config.yaml
head_dim: 32
norm_place: "peri"
norm_eps: 1e-05
extras: ["capped logits"]
beta1: 0.93
max_grad_norm: 0.5
final_lr_fraction: 0.0
Each number is 500 + 40 x the weight over the matrix's rms, rounded and kept within 0 to 999. Layers, rows and columns count from 0. Numbers have three digits each.

# layer 5 MLP up, 256x96, rms 0.138, rows 53-101, columns 0-95
493534524460524450551551471534456501515503541594500490497549484481486521463535588512488533498473549538543553570516487473533481437436543423473440517470505518528510528446502498550459445487498495503564425539475505502469488529538555511527509483512555531478390500427527485496530569521484517484
508540436495558537526506524498455455508501404458530480542517445497482547484555509499584490475481492480403542553513442410483460448521526491644518518539531452595559555479619484553492496494578523518465514491473592506485455524515460525409515451488477496498542506488489515480510570570556464475
514442448543492414460459448540472526536513544476481554498513502503465451491536502511529524475545471511504478509500524494549452537535483470444475508525511494485517517534506500567497453546424545492492406480540509516526509482506464455521538473522503559462525540546504486474548461417429494501
547529483560549512537416576524428517540531491487428499394472495536447501513522492483524571487516508457503490431502477473596513533489517439551476499542515469542486454547504520538508503504507518485466497588525448489497515446474489448474481506509514496469420465582481498458588481479520522544
524502500549503498473490529470497492514499503507541552520509476477522544500490495518552504558474509490507518468477492522469502550505527474534566494479533479494551544467518536530502529524522505496504526442505528461478480512497478446498531469517475494504496536527536496536540510482500504487
468435453461465554446566519491509519500496521531529538473491521538479553502512472445573570520492485545488423440537505515434549494561463489556572509535473476467529520421448490555515551533482577431562428487550445528453492433550457503476481493513470454481539458541435549585469379406513451536
473559442516545483460483510472488463522474481480481519518457487496502508511512434496528531496526536529489511476501522480533444502550538532513455472489488509498512484531521488510472495492481458488451522520538508518488517491498509482505500455484496497518484542489536472479513477473506490504
537556367624495509543454518472496475504456558486527468492471449526538448480480518460491530516502497441502529546440534522577493398498508506482494517462478524505561508530537433495443433531551451554451489512492598522521489530530549476490501502431506501563547508468487462514552473507488592465
511510480508499529495442560481491494479443470474475495601532504539450502535545418457489563467541494507477522476504507557532522520530427526518409575447573555537557459495528495504540502572538497479568523504444539465465516444477528570499448529463464490539500553507448509508443570531547487541
476532467576438550463562439439392482458488494524459492532409427524529509430397450520518471446458460455468492509497484452438459579612466476483472442474515441482475530456524513489546544476516511498474524524493517522498487566466495498508443530580476510494490481477506511492464486498503530551
520525501499508487482551472490578520498461460539532510529505525461525478511429581538497537530521552542506395456459513478487473488500531504542475501464487452491484506557533501546384470523492497491533449543445567540460439517421496558508492470493471487482527444564529537465487563513456554511
474438514516483541509512466543511510532524542493456519521485514517501537514563415560464460479445460422478444463479520517483592517525580494539485497492534525522544505491568461502452541500455525542452499512494491483475490486467498520484504556470508533547509519452485519492539449524503598502
583446510505599487510531453543524487587571518457453482456532503437531525513527506501568552573506453516469512538500557489413493498502555584471445568468528437519516521496551467506542489576522477443479477485471520501371481417535590452542477504454510575559531398500498520519576555501570480531
529515533488492508516488468471475481504493527478492497504484578519508496478506517480496487497492502473494514516486491502492495485492478487482485523484529470479499530498534537515530527495517509515523511468482516524479534500473493521547504510497521510468491518497465538476473496487509489498
515506524477495522527477584474504500466542578472479441551502486472493505536420453413474524515531567525488412494485512535482523518530413520477418427486460588468518539521459408507525485484442497535495460496524458505465414552503463490498459523527506486518474495494435492568485547537527522597
513576587490593508550572453568504427508496467512510447563481491508472525595439484467557553480531525465497442493404518469474458499544528463489593542446485462502580510411576495487478450489452508550478517510627459480473490454501559487465543555428464495440553592513531595440612521531496492479
558518474549491532448497437520545527439514503457470579476562501461506457457509471503446488547456503483523506476454516493534531574406524491535485520483519505455482463444521533508550513537489528482492528480525493471459486474480540526518440551511451512480504558490506519453503524481437542471
500413450516495536546499521500556469566500502467454517480470485452536425556481532503492549499505482485542482506538464500428522517538532489433457474472518527518466496456485510523520493533558451503498445531478545464534448471517434544419510462463473479494542482586529462468501517516483491521
503461516486532467489509503486479472500471440493495558514447569515511481536495498473465491462524479470458457479556496485517486428551464496541522530525462478523513486596506534481521420442480520502491532535474531552508538525512555517499554473492501482503485536525530451512437537494516573514
513481492487464484512464484500517487505501449482532519545493540485484519536520489514521539484463491549497486505472528514556485519549530498545511521496491506503532486480476491518468519485510516508500499477495485514498481470491522463512473478499534497460476471502497528488518515480501496484
490423464525501497468441464403473440562521513516568523504548499479501474493448558579531422534535486577506559562529482465483553483547628496554510549476508516499501493532491547548569496487483514533452498551547494478533528508512466496480448550475451519588462464537486533512527545520541600500
473472452520498632510493474480551483452508554540499482477453495507493476513478434494503488446471471533578512504498481541456496460460583454518520611490568590481485476513447520485448487421518461423461538399522465472471529481505537559484543495500497537531503502527450493454520590459551543515
477509467477490541535474521530510548518485582445484485579521444469535535575455503509540531451487431553496477496552504475462378568499447484523529490428384537475459505469475527475520530499574454494551479466407473489450503509506466498447536514467437420519558437467512466563550448460547438490
506540596453481513504533531492575530538453517496492518461473533540575531567530548469546529534504526496497504563454503512517489482496484491538592515538546473583475418482537470489488525466508471491541450511468464526541524515423511518527536542468590545451549539467472598523512509454498484515
525531520528457533525457468523509443497492453579484541520546535516517566476424459470487508531470600484519433511565538509502483471508518420489498477441507507518513517546541600557598488472437516537551449466522533484384537510510483497564497503432562591474466554527445492439394562499473506531
483502499467544483458421473487508538562483489558495494485479456553461415495509519555530485466589526622548511530555499430528532469509471472517473567461528473517545506511520488575472442448384551515446466552519401484490513403428492416467520510467565483501509524497566499440499598519544487467
456507530518484456558566526528517562451496511446469434456503492520614503513451529528477530444490577514516483520481503460513589494468400448506425498492435467548531519466498495475512517499555474478496519535445513484509478541494470497493462466478489444477487477545488448500432501482493491468
538513527502485489461373539508572517514581510558468452489434536492521453559545486424516489438530493462460428503473466483533509502476556559513460479463469521545439516480444485536511478533510521520481473488524470508479489524468486502485474478564526555529444546495507574440519546501479467533
421479489497614513534497512521478457600599497494442565467471463482465559495524482427519449488517488516451548430491513456497569530513525537495513469498480425494556507469488613556510448486476522481503535412514544485466464468511520495488492435561530516521490557445418529446430452558429502505
482489545529441455475574499458501457476498498461480437468491437500410484471501571536552581514398524425442545503417575510540496513482527513524467503541416471506558487551498475390437458515540451481526543496461471428520475534503585418537579464444456474522515516470444488529520447460437478434
522481495525498503522525493520536506497503507576464533466530536525520509503533498486436491524428549488465491426497480491582518437524519561557556531531443540523431470477507477483580468551517557557499475501491539472560452492494518475498504432542511490544522495484534518482458507476579486449
513518375439417550488541483543481520438510483461472481463483502494523535464450491458481519569404550557564558497443490507516507528427516516502496514574499479531557455498502490447467499455496453501506547525535391477484540479464587544460542495526520457550516465510513464521549615539531539527
512499516486563489551493558440526537507417489484529474468527527499522474537521498535509506520541471497481391499444532500507531555537488420479428559500602488497537516493467524536508487514499494451468484499499577500523477463483565571418480582506516436542476547591442551528557503565483492553
577490454491544507508459498485502548482527485453494475541503507493490466548569508529533478555496450480492531483496529554505486549454478521496510526502473462577537446457493492517489495531507550472511446434470406468441441494433418599494490488460519534513489507505486462435472483492489468468
542510421488415573501454559512531573550499468531414435467619560511571454448530545473586539450497410521542552481567539464413541554418514549525536479492497492502475478530497444567513528541516478487468462479612438455522573537481532533526535527551546444402525518510517505467506501513411608505
568535515499533535502556510551484437494360427451512502583458520517472524435382455449474461516575530540489514504479576501460474518451486484452537550442460486457498460542527427559479437513447525543528516548540453487548533497520491509425472503542466524545529444524507539479483448474418506443
501518550515491486504432490507453492440495528546569589507541433479458493473550535469545471524527472513480518527515566510551518496466499511516534451492434539521460460495508556461551460479500483578444570499487472532502452513451515554504472531493488491512468472487490517436554544527474450470
524530536479545534561472449483536434490447461469475549469466494459505569508498479487485504456464516525528509538467459477500514491496444528545559478448442532470505586472523543479490507502529588482509485530473474520512516542453535547569481478570458434433552444568492522497496488435460511447
598611531541559502503453541473425569528503456496485598470499458402437521503479457498478454471519539456563603453546568488423451516538454554459473484420551593522512461510498491456574525523504441477502535530565591510502524515480491550540559535512471468497524388420415524489479521542528522491
493523464486540491425546480532537511464501499472467515553495533478450484552519528446471498490515511498525499510552496527491489454525495529507495534529466586524503531467512484495501439539515542521458498478475515512527527501468540479466415439512563460438458564445529504497487508537404423474
509470480466486563603587510461544493474524489578516542552560484439560450483484500502610535543469513543497575593431434392488477543546480512507413418535522500530477539501515490498519482430561450521512502549505583416589440580545465479426535496445495477494510577467502483465515473490521479477
547582484452508548588521525542414449521524540570524501566494433508524475485478523482445452528448505512414527519519545528525533513546447508507509544522501511534506501443486542439553461566499480453425569479441547501477497553461524490544532463435466506505492450512470502503444479503530477506
517502499461576509535519492469531457459462494519452455516468509498433469525481393568436488549525486454490500503480505532458481508488457479546545513529547501564542553410469484569498489531585464412484603458486526560492439487514424508456531462537428536554508499521610534527514571475595527547
489501439481498518565541587506435475523552444491583482515521476479484395440505459474481489468484498444494535516510499559499500482481443431470482440473518465511507472514468501503523551575516394465463488525464535519537448497490456430493520557474560515536533498582525484467552514541477535508
510528495450453521522493469450473457545537448502510461490534449532431557580476525450443497501492459518485554456525500509456528453492455537505491518527483513477433516543418555488485544484547481464596542521515513491525472524496577514455509464454476507489565535458523545520542477518522556470
455544496468530417590483508503542556547504566530583501515479496498551531562507561477514484472616493489532480541529416477528530516514503483589518488419447516508507513500521558491437453475455576555422539557436461563485516563443371508514465552518513562452498494509499578480466447430470549535
516557366579510485477532497461437457543508502492548494513486542467523464471536454506452505500513489458469486486449537531537523484482499512507491591496509537458556548502536505457500476492520435483459447489548454482451564448520520516431512451477492531480489461526468528480518538502506494517
476512472527535523481488524509507531549572559564454498486513483524520459502512436435539583469496575546530540502505487491514476542490484512493475497528462456492504512582510501474389519511456456540483504513558546552496533524582483521520531527548500476529463511446490509534489488547535523488
512495598513533508520506494528471518522548472507569507571461470485473517420515480453531507534506452528539476552527534455521448533463493469508498475492555548505499556544472487504461475457524471523492468486506507465511485526506487456487481533554473539525473467529509513496509433531489561505
# layer 5 MLP down (transposed), 256x96, rms 0.0541, rows 53-100, columns 0-95
536494497524562506494454554447489415474541491482515512494474466526515430496480461587530517454528438514486465490564548507475478550522502528458535525488517498485422529501465508522526483545501423504552521462430415567486559526523514444533456480500438528466507519539512477483504490418511554535
551471511524412505449551491535565448543525540550477506518463529488515481486471444482472521544510531556554459496453608509463453509517486511441432435470453505456482490597499490485516548561410478488519517531534464517559560493448554481492512563530484548492523514540534555540524492477532571483
498506537599473534503558537464516560530443525533562470500554523541475565518471499458577529516480527481465532490550484401523481495477486493540485457470529475534562547422483469475486580549574444486490525509495469416423485467478465547533497511479496493507501487465501513502481527491521487524
463506412495517598494519515557473463523521574483481511484547534505558532500517485450458491498503451422506508579465533524477502514483494518501497424491444494487426545516492478606546519486423463564454535525467531515408458491549498437561470523514533489443532435449550517523489554487533436526
513514522519528502565501567535453436474460479489449530491459491478506528487434488477527478541482539491472526449547511433438508505482507448520480537513490507512508476558499492557509503468524481474484517483472479533471504470530470448505498450419499497498488546511530516486451550493483479478
544520529539604502545478557507532522516435493411458480505526486449589499525481493511449454387562582495559474515469519507511470522443521492377505489472503567444522576554485522465518450507576530500496493518478496508524479551441433495501560531454491535543536534544554502475563549559414500488
471551472515560495515475477486442465528508483476519557553464496512474588497493480511498513505469457509551492491492523483494539507488472499514502501531467490504517467490460480509523568488481484485454511460497522452476500471464505548536495480504473544489509513519546482482495492469499454492
435528483435515583469535474517595484491554462523500541545539464468531560548534418484542470512443549507462531515464423514402582476510434530548511518519530520541532540481475527525506537455440508474442524518513513522519534493532491495499474503551531509467454471498520572487444472500566456493
491446566557505500500523489515510434496541509457541465450529490470552499493438612524483473485559447550523478554436605569431468513469566503494490384478507437474432529549517485540515528487518477495492543480542468484516477539521461444510497478495529547510493480529571491483461413493516571435
485493492449524514468476544521540534534454532453506490460576557433479511511606497411480485481523536505499457429550510569494439448436577558441512517506472524454578490486474444514496426538437546472471511514515498510461478477546432476477524444461513479531545549504519513482524489504459460525
507490533484515532489489524545504546476492551413562496470525516544435532483468489482519446497504500468444517501513480494489540511510472529469591603551495533541520449408498479454515492448434513468495508483481548413534473405519565438469436480466542576499450552484520428586493421547529476523
523547475524458485512503527470479508482520477493511495526478481446471536473453545508492555545544507574519527524483491507500438417473482448510552506530531529545469489540479554509511484438546492538575479535546446459481520532501546502447456504578458486465525483646521468560466538544521483479
424549514410406529508475530484436491437424511539524450513496506541438527506492495517489499526521484458555455474467463475535528557467494454535521504531513555528484473517479529478470584444474517537504483506553482442622475570503488506512502481524458500511445512443580468522448455521480509449
497476540484520527505503484494461483531480524492503512529508574502492515468503512498502517481439519503518510496515456478506528495502520515457510504478494495500521510487520514491523500517487506500500499495490497510474535517487478476492494518504482524472487519506493481487494497512503513482
496434425457488462486482523526523480494417483529511492576545536508562527535557554440497479422419489459491549445481462528490506477549500490447531589534494442495512478513556504506468527591487530465485518476505512600571513466565534515473459517568538546526548510489528566523503491492515470509
521452449458441513449474510469429465477501476552539492446494499455531475458521511488481538477490543502530449475509455541524480577467468507484440497543505558469420530483468481501608511548578532393480509473450509555512479577433426517504384481541469448561451451510453458554512504519446498497
491489518503497497516472590532495458548517543518535473518406452537483506462441487492561491527492535513539504477520499446532409483573479499515537471524547498542498492493423413488455496520514475519493496524495497529509486497448476436517585518472481499541560427559468522519499486530510524517
566500460489468451486583519537489499472552530471469541503479557541464560530518533448452509596459557506539527431478452483573469466553494498529551463491525474487508542515495549430513461445503519480550537457451454498505491445431476479516505521563484544535612567422406500438514481519505534513
505470497505559561502514575506542498514535494522515405456497490462456555431515504435490447532406519485479482505538441526473532550450520458527465488465495520433516520443470489490492579592481524500492519537535517468482502525505508484534483488491551469531511458526508522504546522462542468551
533503470532489529495532518508543498486506543460539511479536488536520486509536490466520473521490446485463494496480478540499521527498536497515426550488467531530524457491511485533563482526454566455528481523509440495506493445458494491473483485498536501496509482473495537518491505466494527460
489511422477548505541563500514475351466460527470404522405488516551562547492497508503500506446461491529613497490493488617435558479494486476471479413483551528449408524530501415441524476490466484454498397498490442490526432486520407504547378496519470477503490462565512526557500557440496546458
502504499504471513481495532554467529448502506529488550587505488529532503537600446560507539469504567503498469487535534471481471505493405537462392394457517397470567535529499436470517480604531519540480478508505514510485509502502430485523434528407472479510518487620595463483564556567491491570
465516551489543525454570501442501518425471421554524453498468488480502512499499461468480517430432580466591497524545524479534482499437506526515512521512451518555497502510495596497455478556478535482379583519518517472539522549501529487507517473508533635477406466588514503454461553491550493470
477475365593528536504461457491501496464546555524492452525484510588530511455523507474531533522516464450491533440511543521483560558478513461476441493457566462486496506508467488501548450575500492528405463508534458441479497511547519473551466518488454479495505513525558432510527539540469524464
601456532524547527451454471409509529489431519545488413566562556455491573442511464495552550496444386612490510516484519483543509525581481585449519557504481503508574452476453530469530446475470502523487479508470495528524475538353530520481407522534459526525555384446463416461511478517476456517
465444467539454483467584584446439448548557439490565516491525533475535563495528558436463551510410458452436527499490482514488502504439464488451482378478489482506492554517470490477537505560526455491501479503472577504510485534532531493509596484573517519472562544492393510584513437496475494519
442496505502439528469472439539472532503526489480527547553465518496508495476477440464512435475532475517409542473504493527526494436566591474539479464548478501494527502486516516467450516523426540528568506476613536456543552549506542476510477493509475461535500510456445504441494469504585520535
468519454450494405470497481489542502539592444518528463471518488555459617478530526433587574505515501442503561541514505450481422469469437504436433577447543486525505435522495439526545499475493468546470439504544438476519497545543435500471456485503557488534536557495527539468446478608491477484
588501487485464536472494450458433518516450518522526444480572516550530512449540471475521521558496465503465501581493464563460491450517473541486487476539516523456447445477502478506559557586542506481478611490508479480517546523461485550536452555493488450487499535542488467492582605471515407526
556487522524528508475531490493522423524599502558566560515494518522540494519487487448511376566484503586508495531622546427481500495493478516574497496434529559499510542448503512573515533516477464515541527499529559569465476524520518501455439526505498511445557476466564505482394446525552501467
501572563456521482483530477512425525524471463463530506538514495457435532488446494576503477487501514504540508516523522488503500497495479551411400481504497485464505459551492507529537514465486462490475603440522504518488519504522510571517542503530462506539507479600473480523474465472485546552
513497546590489533475491448481432492458419501496514448471476441454458544532490546467480474497535486466394456538585532517468502462471534450569541502482414476503481556511494501412496476586512473494538464505493582518509490498532526399512451477459455496415486518447497518488509475414498487495
470461484531491502522539481566528488506505505489492517465419452466467495507549494486504521488407551538503570465552553496508473493509485535492512471507459453501489505512510525493483480524600478490536561552540487504529491522552439427596454520450566480396527560538584502516413423517475497474
386459481446412452466552535543493464489462570507446502532477494525472435483438475525496440509477566471478459468502505463482524527512523537453528465475526461437446541537464502469484472499534474447488486538500546552556520443576582438516486474537464542518478520505521486506493534468517424518
441500507411529508548485461477436531487562545443483531502541516500412561512520480542480506568496511528491489498503539554569520512536478476542514504503455511524505503464444584481500558426511595453520443500423532444460530436456501537491434434442509549542439499460467479475494535481482435442
482554508480547541501572493430505471446559506512489405465523479498476489479543537492508484466531510512464484545549458491455589445557523446518478604602454566505424532485510595492544446576497464470490544511517520531492577412534502551508450519509528532465515523459560520498531500464564453457
468507493484554463491489497510589445459512445538510475557456472488510528539515492495494521420477523499548458493469457442492464504499389564428481501503531411462473592516454499502508550477480502486537497507471626491457476543546491473467511509440512500595534510588532598533520491525489533528
439454430534518511475444497475522513465635559539557491562527556526502525544528453510548455476542479518411420458514484482492482480478445542520451466498531536524417560532504494482517555463417479497473495484518497540511479447500457503439473565577525500466525511512528560534432544458521570517
479417469435480483524471532489503488546491541496508456518534542596460516540537529548496516542467515507429477523464439504522507562458512494561496549528444433485535509515463538511477456478536545461460445415486440446477446502452493478447451450499504503482473517507511451529487521464558485516
524500461521473516560501536457486459558492532529536500476571502468422516519464496553569459453521456503492451449478531530506516411533552494459508451485407503483526511457485516451552493500441497504497515546574475431521473495514420488438516495499391476570546465528437589545466499433539546551
482530505485514406460492538541494533462457448472446572497358569499520476439497604491482490492466524527472498440557524519496519483485548468458514497408541467511525489470490511492500461517462479511501487487508484516492479508519501458495578486491483479495525538486537499524545425525475455527
458486550556431476467506478431575484494533488533479476420521525509455499484525469502553568533549478448535512482501521501437526473509498482479541459489496549486540508549518537510445508505464517584504442515634514466482445520554505533489510479529552484459449478503495513517457533557500554606
545448532542509533462540555535490550562446463477464469527497526473535461510540590445492489419510499517512490512511489550511492511504495493452461463468556471489516489530473478417516455517481551597532406495515490497516545518563473462530489552444535451446477473477404478456507431564481488515
482554489547451470516496396532440534485500499502401445436549466473511547500465550519482465501506524530473505500512501539485494545505539462527449580586477558519519524540566491500481446427455532506531514516533485458414527513463520605533481458505498463502493419555526449596425465460449508523
466519427468472443533537456505563549509490434480514519490520520607499537593505494533470452487469480452507493522529502502498492500582413563610470531497465476448463493528406537522573606483405480525535473440501494479439549465489484524540464499486495472461439487565488463525528534473565553518
546464507541479560421507498466551491509477438473473460446505505464546426440505490539448469518494526540476490466503643537461474441481553538484556475496527545494471498502484467453553567590502485494539496524587522448521477492535524440487481514458522479577568492456484487480497582563495504480
543497549473454513445441455451484501497463441601474477468447502523487595516476504542492506442516486507470437509505516499548451531580528484481487469432548484490434585480433553534474488573565495474541512469506516534509518518506558492500521522497507496474601504506438513541449532512540478506
468485431571462455448548419499475450556483446517483518495530402445555545491489469485474441504492501417493451504535493520451439457477479462452454498453520506499521576506505501554552440469536503499518473522518415545488462469556484489476458573406515496548480511487513494403556478484513474502
# layer 5 MLP gate, 256x96, rms 0.147, rows 54-101, columns 0-95
514459502509387523493496517519478473563495518519468476496500539501494442568497464505512540499464571553576507525463465441497526605593530508516451453463463563414445462561462547470558550528448523543524429460479547399488526465545557492470487565534529449558455459486453494466437507452471474562
510483542539568463567550484493538475528517505555572554461477517568478508454511499435488465523526431531533507543446504459447524490491460496450526507527455471517507532520508495481460530495484466576497484562506472463530519469458466548478452522440485592484515504479495489509455480453547499471
524513497504546569486503467416503560521484478498513542453498558485448526518444509481491598440475547436558521469451464495544520393502494539484502442526539527577489483527491518485486498535544460487518525523541466498491498556438484525417494531481491527516486478539607542526493505522449484511
494452494515496486490505518449558521554460506490571508502475464480508511523499489550513515514476483513547509490488452510452532519508520457531555493517533504489539507482518480463538523537472527489477507450534527444501493474480491503496511477557499499477510540538459504574555520483480507489
494487470493432526512494416515464473540452467437422443488444505554482441531542523471525552436540433536500544401443598561508423486460641469470458502468482497550468480471518562491494512491494508492534442532564495440480474420405454533493489420576498507492494467574507498484492532498541527474
453541453512488497463463522447493522519498502525469497493488503486548487536540457480474512548531517499493525484481538489491427495520505542504470474460531521491492485515525485512474488482505459493501465543490460481520497531479490500545533426473512460535480520508509492515549495522515504489
454491446462468496516519525570585499531473507464501512581565510418554518542531456502505571516499551528523481605494454440434517406489464465466593517475577508500489522445488540534511535469531489538465504514541530465568548477531483489519463426487532434542491471482542611481523551513492548454
530552454532426486556537507422593487489499530576497533517504501532467516473510442586449492530484572443546512407534503531554427544478418464532549604434543608527583448447490545491536483475483516446512446545408518460477548506540510569519530524512498479522511531492461514474557484470500446475
502455555460443482556482450523563512521520544556502497503491535465515542481467508494501478505559550499470435540447527582473569501507441511503448447486471595440498469522396471524547447515411515501537463582464483488513524559537530566437452560561525472534480529462508474531504499503497489489
437529548539533505573514547530462543411485495460539492502499516534469523487524499513503468417475507433490505422519488502550566579495524507526591540529494586502513487522516467447510521488418566494475496463587512465535517445512531480536412473532585501540395497524491447598527473540605429544
553520513508558530543504462562519475534463495529509489467568484533472490458502495499517534500513518451504481584505493526577518548519487510464457479487484482489547549511541481543496535510470473485438532466536542512486535499522529483553486426439510489519469529457525532532519491531492492468
496478528500506511518500487490542517538552512525505516515580489472464524516593504497470499560456514473492488519503508515511463462484485524483505497495487463498454433516467557467536436449485524513448474462399498459513485446502533597559439413477507486562470462542467509461468521508458523439
517504516470516472499493514506464480506478521483485479482476517478491490483481491471500519478523520516527461472478507498497532491521467513488467512480482519497502510487499533486500472516498499538496498457514490486493481500492490511487463504471516492505522492473491504494538475520474509511
564547488487451501531482433561491534518540559456513522553568474496505509474503603457459538574462513492561545464410485485431500494454539471480418453520531527461464553519476442536530504523499510512502521514554439482467508510469467480524425486567453500545542499527412514511552571525448452498
484558465471478510447466428493397469577548509497505450456460547432516470522515487443492530471479459547575455483483431552515453498578460462561395527527485464463428394508566504482486463491546518436506436537497485453501483533522442529478386502526476423523470451534483416477570525541455499505
513505543473498465540497508486526421524575500546487550516533471520528562540515550481456487552547492468534464477535469465481506489477428491440538495512455501427478484523445511541453529450531506549438502497440532470475489488468447547448412508555498595490484549506498566513402496525530453503
561490468531493484440494504504480518446535540513507478445522527476505491515555479504480560580519474478497468462473495530532469455546481549483496528457529520512482584448439520488442446490536524487542490504499474440549490457432541473507546477438401565556619538515445530534464492493487543431
517540557477434538471468469486362490493502487500482545481500457514505518482460501517456535469528540500463512522480505479521476441522523572479466514513496478499510547478493516436481413463506528455515529533427449456561512489452488502545459464483467524518490472473479532455470521585478558492
526519555448473467543447501496474507520532445488529508529532520463506511522471499528490527484484549554501477530499535491521499501545482460558546487462480494505509506497485504495456462481560494529514501459488536497474529511556496489517463496528520510469455424498505505522534516510510484502
538430423432500465470493495523532490564532512451550481448467415506451448542488514481517502578523489529466601486461478438461500480508562463560511488520405516480565502536503505553444554443498541488511528525549546461487529489528539496441527460420522525535484514577536503468547516519480477583
492489525546450504483468455441493532515488501574461580528441493561463527515480478486544529483530585556504521436585543392457612511471471468528515542546519474487510451487558498538517466451525488445472570471553496497500562508438492521472524553555477518532474547406473512543567500508583503520
495498420516496534482479474482496534516468568440568437517604505524490464490531493580482463423499459490502506540429493501551467482574509373468490498529487452453568551474486461616513510460491491422507472498499523504560473478410527505436534452532524516481522526613527545490509493516511514503
467483398594557526460462455483473515530545550486496485566552508539416500488565539486530493493485438453498560459423484520475550511508551532515446528500482454477508552515519494479478481581523443481439525504526480497505490521466460427543462538501490485470500512508482477520558451534472520460
471436494455427484518443454572454556517512484505545549425388516431548401537581574468449560511540543463548486538549528530512519459418582465517496488565460572534461563481498475451548540574506495498491521526515482522481423523517456554496479431490540478433475592530407585487546508517440444503
489448484517469527552540424508449500510461467490469470538610506543491466419506534486509483521442465470394510504487493463461538498483522405573468523509445499505436503508491536422535515508460498529581488531413521455503509567483569509547521442447485508530527549430455542438542480482505526493
554460454548560526486435437539558558521441542502523485471467497510487484577441545501501578478525489526539513492528547498486514442574556504563434527540454506535498477484505481487516545466489485521553454570526490572502498501503588471478467506453563460467548543509509481489546555518454480516
461448508483477546490582469512545419478478519426500539552510463554485463532539492476520529546510497546531484579541446460479458491496473532479511434489530474519544448552496515542514524518516506477532550490518486500480476460440482479524553444497479434415529478493511472441447546568516471570
543448574468482510498446604569453486501552460478444575533520562505492485482550407428495484474479537528453419574533534497459559502459501444534488441500519477470449548544478437476466481540454476491464435448470523539555562509562516475484495500433535559530488526479522475557517452486478399526
594524559551548554500397464529465501514458546492500492505452449617491467564573536435511477459434542451456536553529527500471510511482577529544468563519464560481500529418481487520470444489530455443535426518501487412560497462504511484544419489472522508492527474518493477467432508506574426500
482473475566459543476502504480572461453470501494476477483547499479573456542505514453437504500521531465509509473479497553524474494462478537518532518489437519577507458407468458511480495500493544549560390486488518471574462546436491492440543546516549449521456449483520512471467576504532448540
542529474500527394501523474446532468485523583535498518488504464519557496554499508546544459494534460560522464520495415501551514552471462468531560481494566476539525440551510509563472507466454516488445578522494505492490456524535533552448514537498499449466450453513542496424480441526505478536
471525539634487523494559417512510412485502535457509566467467443509545499494472548489490489571479530521510480439471537530518556470516544513493528477504470488468545451434494569507564520524520527527466516437513475527464458386459456438561524497470490483444492507612544521487508474539419428447
591543482548514507526407443486504525561505447492545489417526544520536564447517544498470471467484496549527547522553466475477495504471530469488421514507437513528566424468460558504518571495536487529509452492486445422517537506467470484483515499513529497544418481464490515507530517574541504492
596454488548442503546490517480500478498472456486537457545498410469469376459462537467481472529428413412541497538536488465463492469542558501497539499506438486459535504469529541505536498462505436502482506432548411528556427607591514448502535516608521474439549413511622439476482496480522566513
464495516519433436538511559539460553532507552442500575445506513467494601474548435390501558567461407530471501519432521432489434453476522555480470435478494419450511432521496474443485531519555512469493499550565549485483534590445513526530516500501477532502444533419472478578479492522516537481
567507514530520515492399557501454552505488568512515561440515425563461498553534505504534492499523496493497568545498559500554541542560554555551503453505428601577531376495485524483487421547530475505432532545480445574529464491439486457431458563518510511560531485498503452504559470478566509552
521492510492485537558443437441502505516565483501476536501515480504489588476375507496395461487486524495538485560493478458470503508429519541590528513534415539488517481472505502428494538482516553522547440493489478441477491497492493565567500528495467506555453404562405505505495435493504471490
485539523511507486486453496519520532540494515495485534506497499529438472545536518529534412553555492476534541466574479482500473590472478519523418527528594547525508417530555474518479542509502539447481532473525457469586519465452519471512449472452511466485580450433509490454424447434549575452
500481430494446484553475464541530510493469483513523487484500501510497522496469562498439528472480502472471475494507525445529503481463486551480532401467527541498589491516528498472576498534528508480492433509519544486569518512468488492418468530446440521610530486524440500536457521463503510465
475481485509493554474481494519485451559622390414520508500525489536525552498509449442480524544554522479490463546435431542514484546473530619450473529401538472444536527418477512413499546504597395570478542472590507527478567522473505457433550489482457505433495522504547389549492446547512442508
532443513577492544466443550501452537512517560476486478460484494476582471486528432498440519507470489496573498521481478493480458538481543523517438481506489458505449520496519487445475497459483525461513472514539397558482457445520491465483479507526556508524513630396456513547501492503538561517
420477452492464498520502443456458458420571529470578538461566520507495512483466446473478536514447479472471493452512496488467543376531486490496494533458511506492530486431511498529460567540556458478413531526500538532531443463483556502448501516499483472453471457471606523486556532544469516526
548527480495506514465464453509452555521503546482405460483551437472472510515442533473539469499447437545508500485469460551549500558571616512478487490540468526561528570540525528549518480426453579516452488493505491448481488488426504582525447483494474508507500478504529527554458495476445397489
495545516445522446476491536448479499581573509474436533499494470496474520517506496500518509483499427521483518528457515457404481486513558482512530513541500467505467541540480506507466475462455493424567533439482560465546568525490517498438520551442474500513603567540560563476533510547512533549
460549437470499542417535409487545528479531511448503502518449413551505397462524454488467484583480482464537411490503448591536446469476506492523539563505484556500476516439503499544458440473557431516521475461503535497502420435544508508494487476484456498452489550550490404485457527538543479448
433493431475468433493533480515491546480584578502556495461537472423439439526478545519465492545509517520498546443505467514447482518406463499521586510561467514471597455517479452482536548433412527488499426543485518497529478500467424473511501496493478544444406498539534514524514442456469503458
485450487464483469473556475499498468524474439513546426590519421396497517484478511460549445477532500492487406531503514498469506524494504418453502519456517529440536469485526453505531450476451560515536476524467485491566572482552465483455471511458473520478505459541462456458536499518506587560
510503434545541567532480518553517516430508480547455458485496409550484415472500536474461531488500515444446530456497523460511483532539506541515473492545514508472549501526482483484533514571463440460493537552481492524536483475563511589558508493548458518508457556511435488483470464544477500446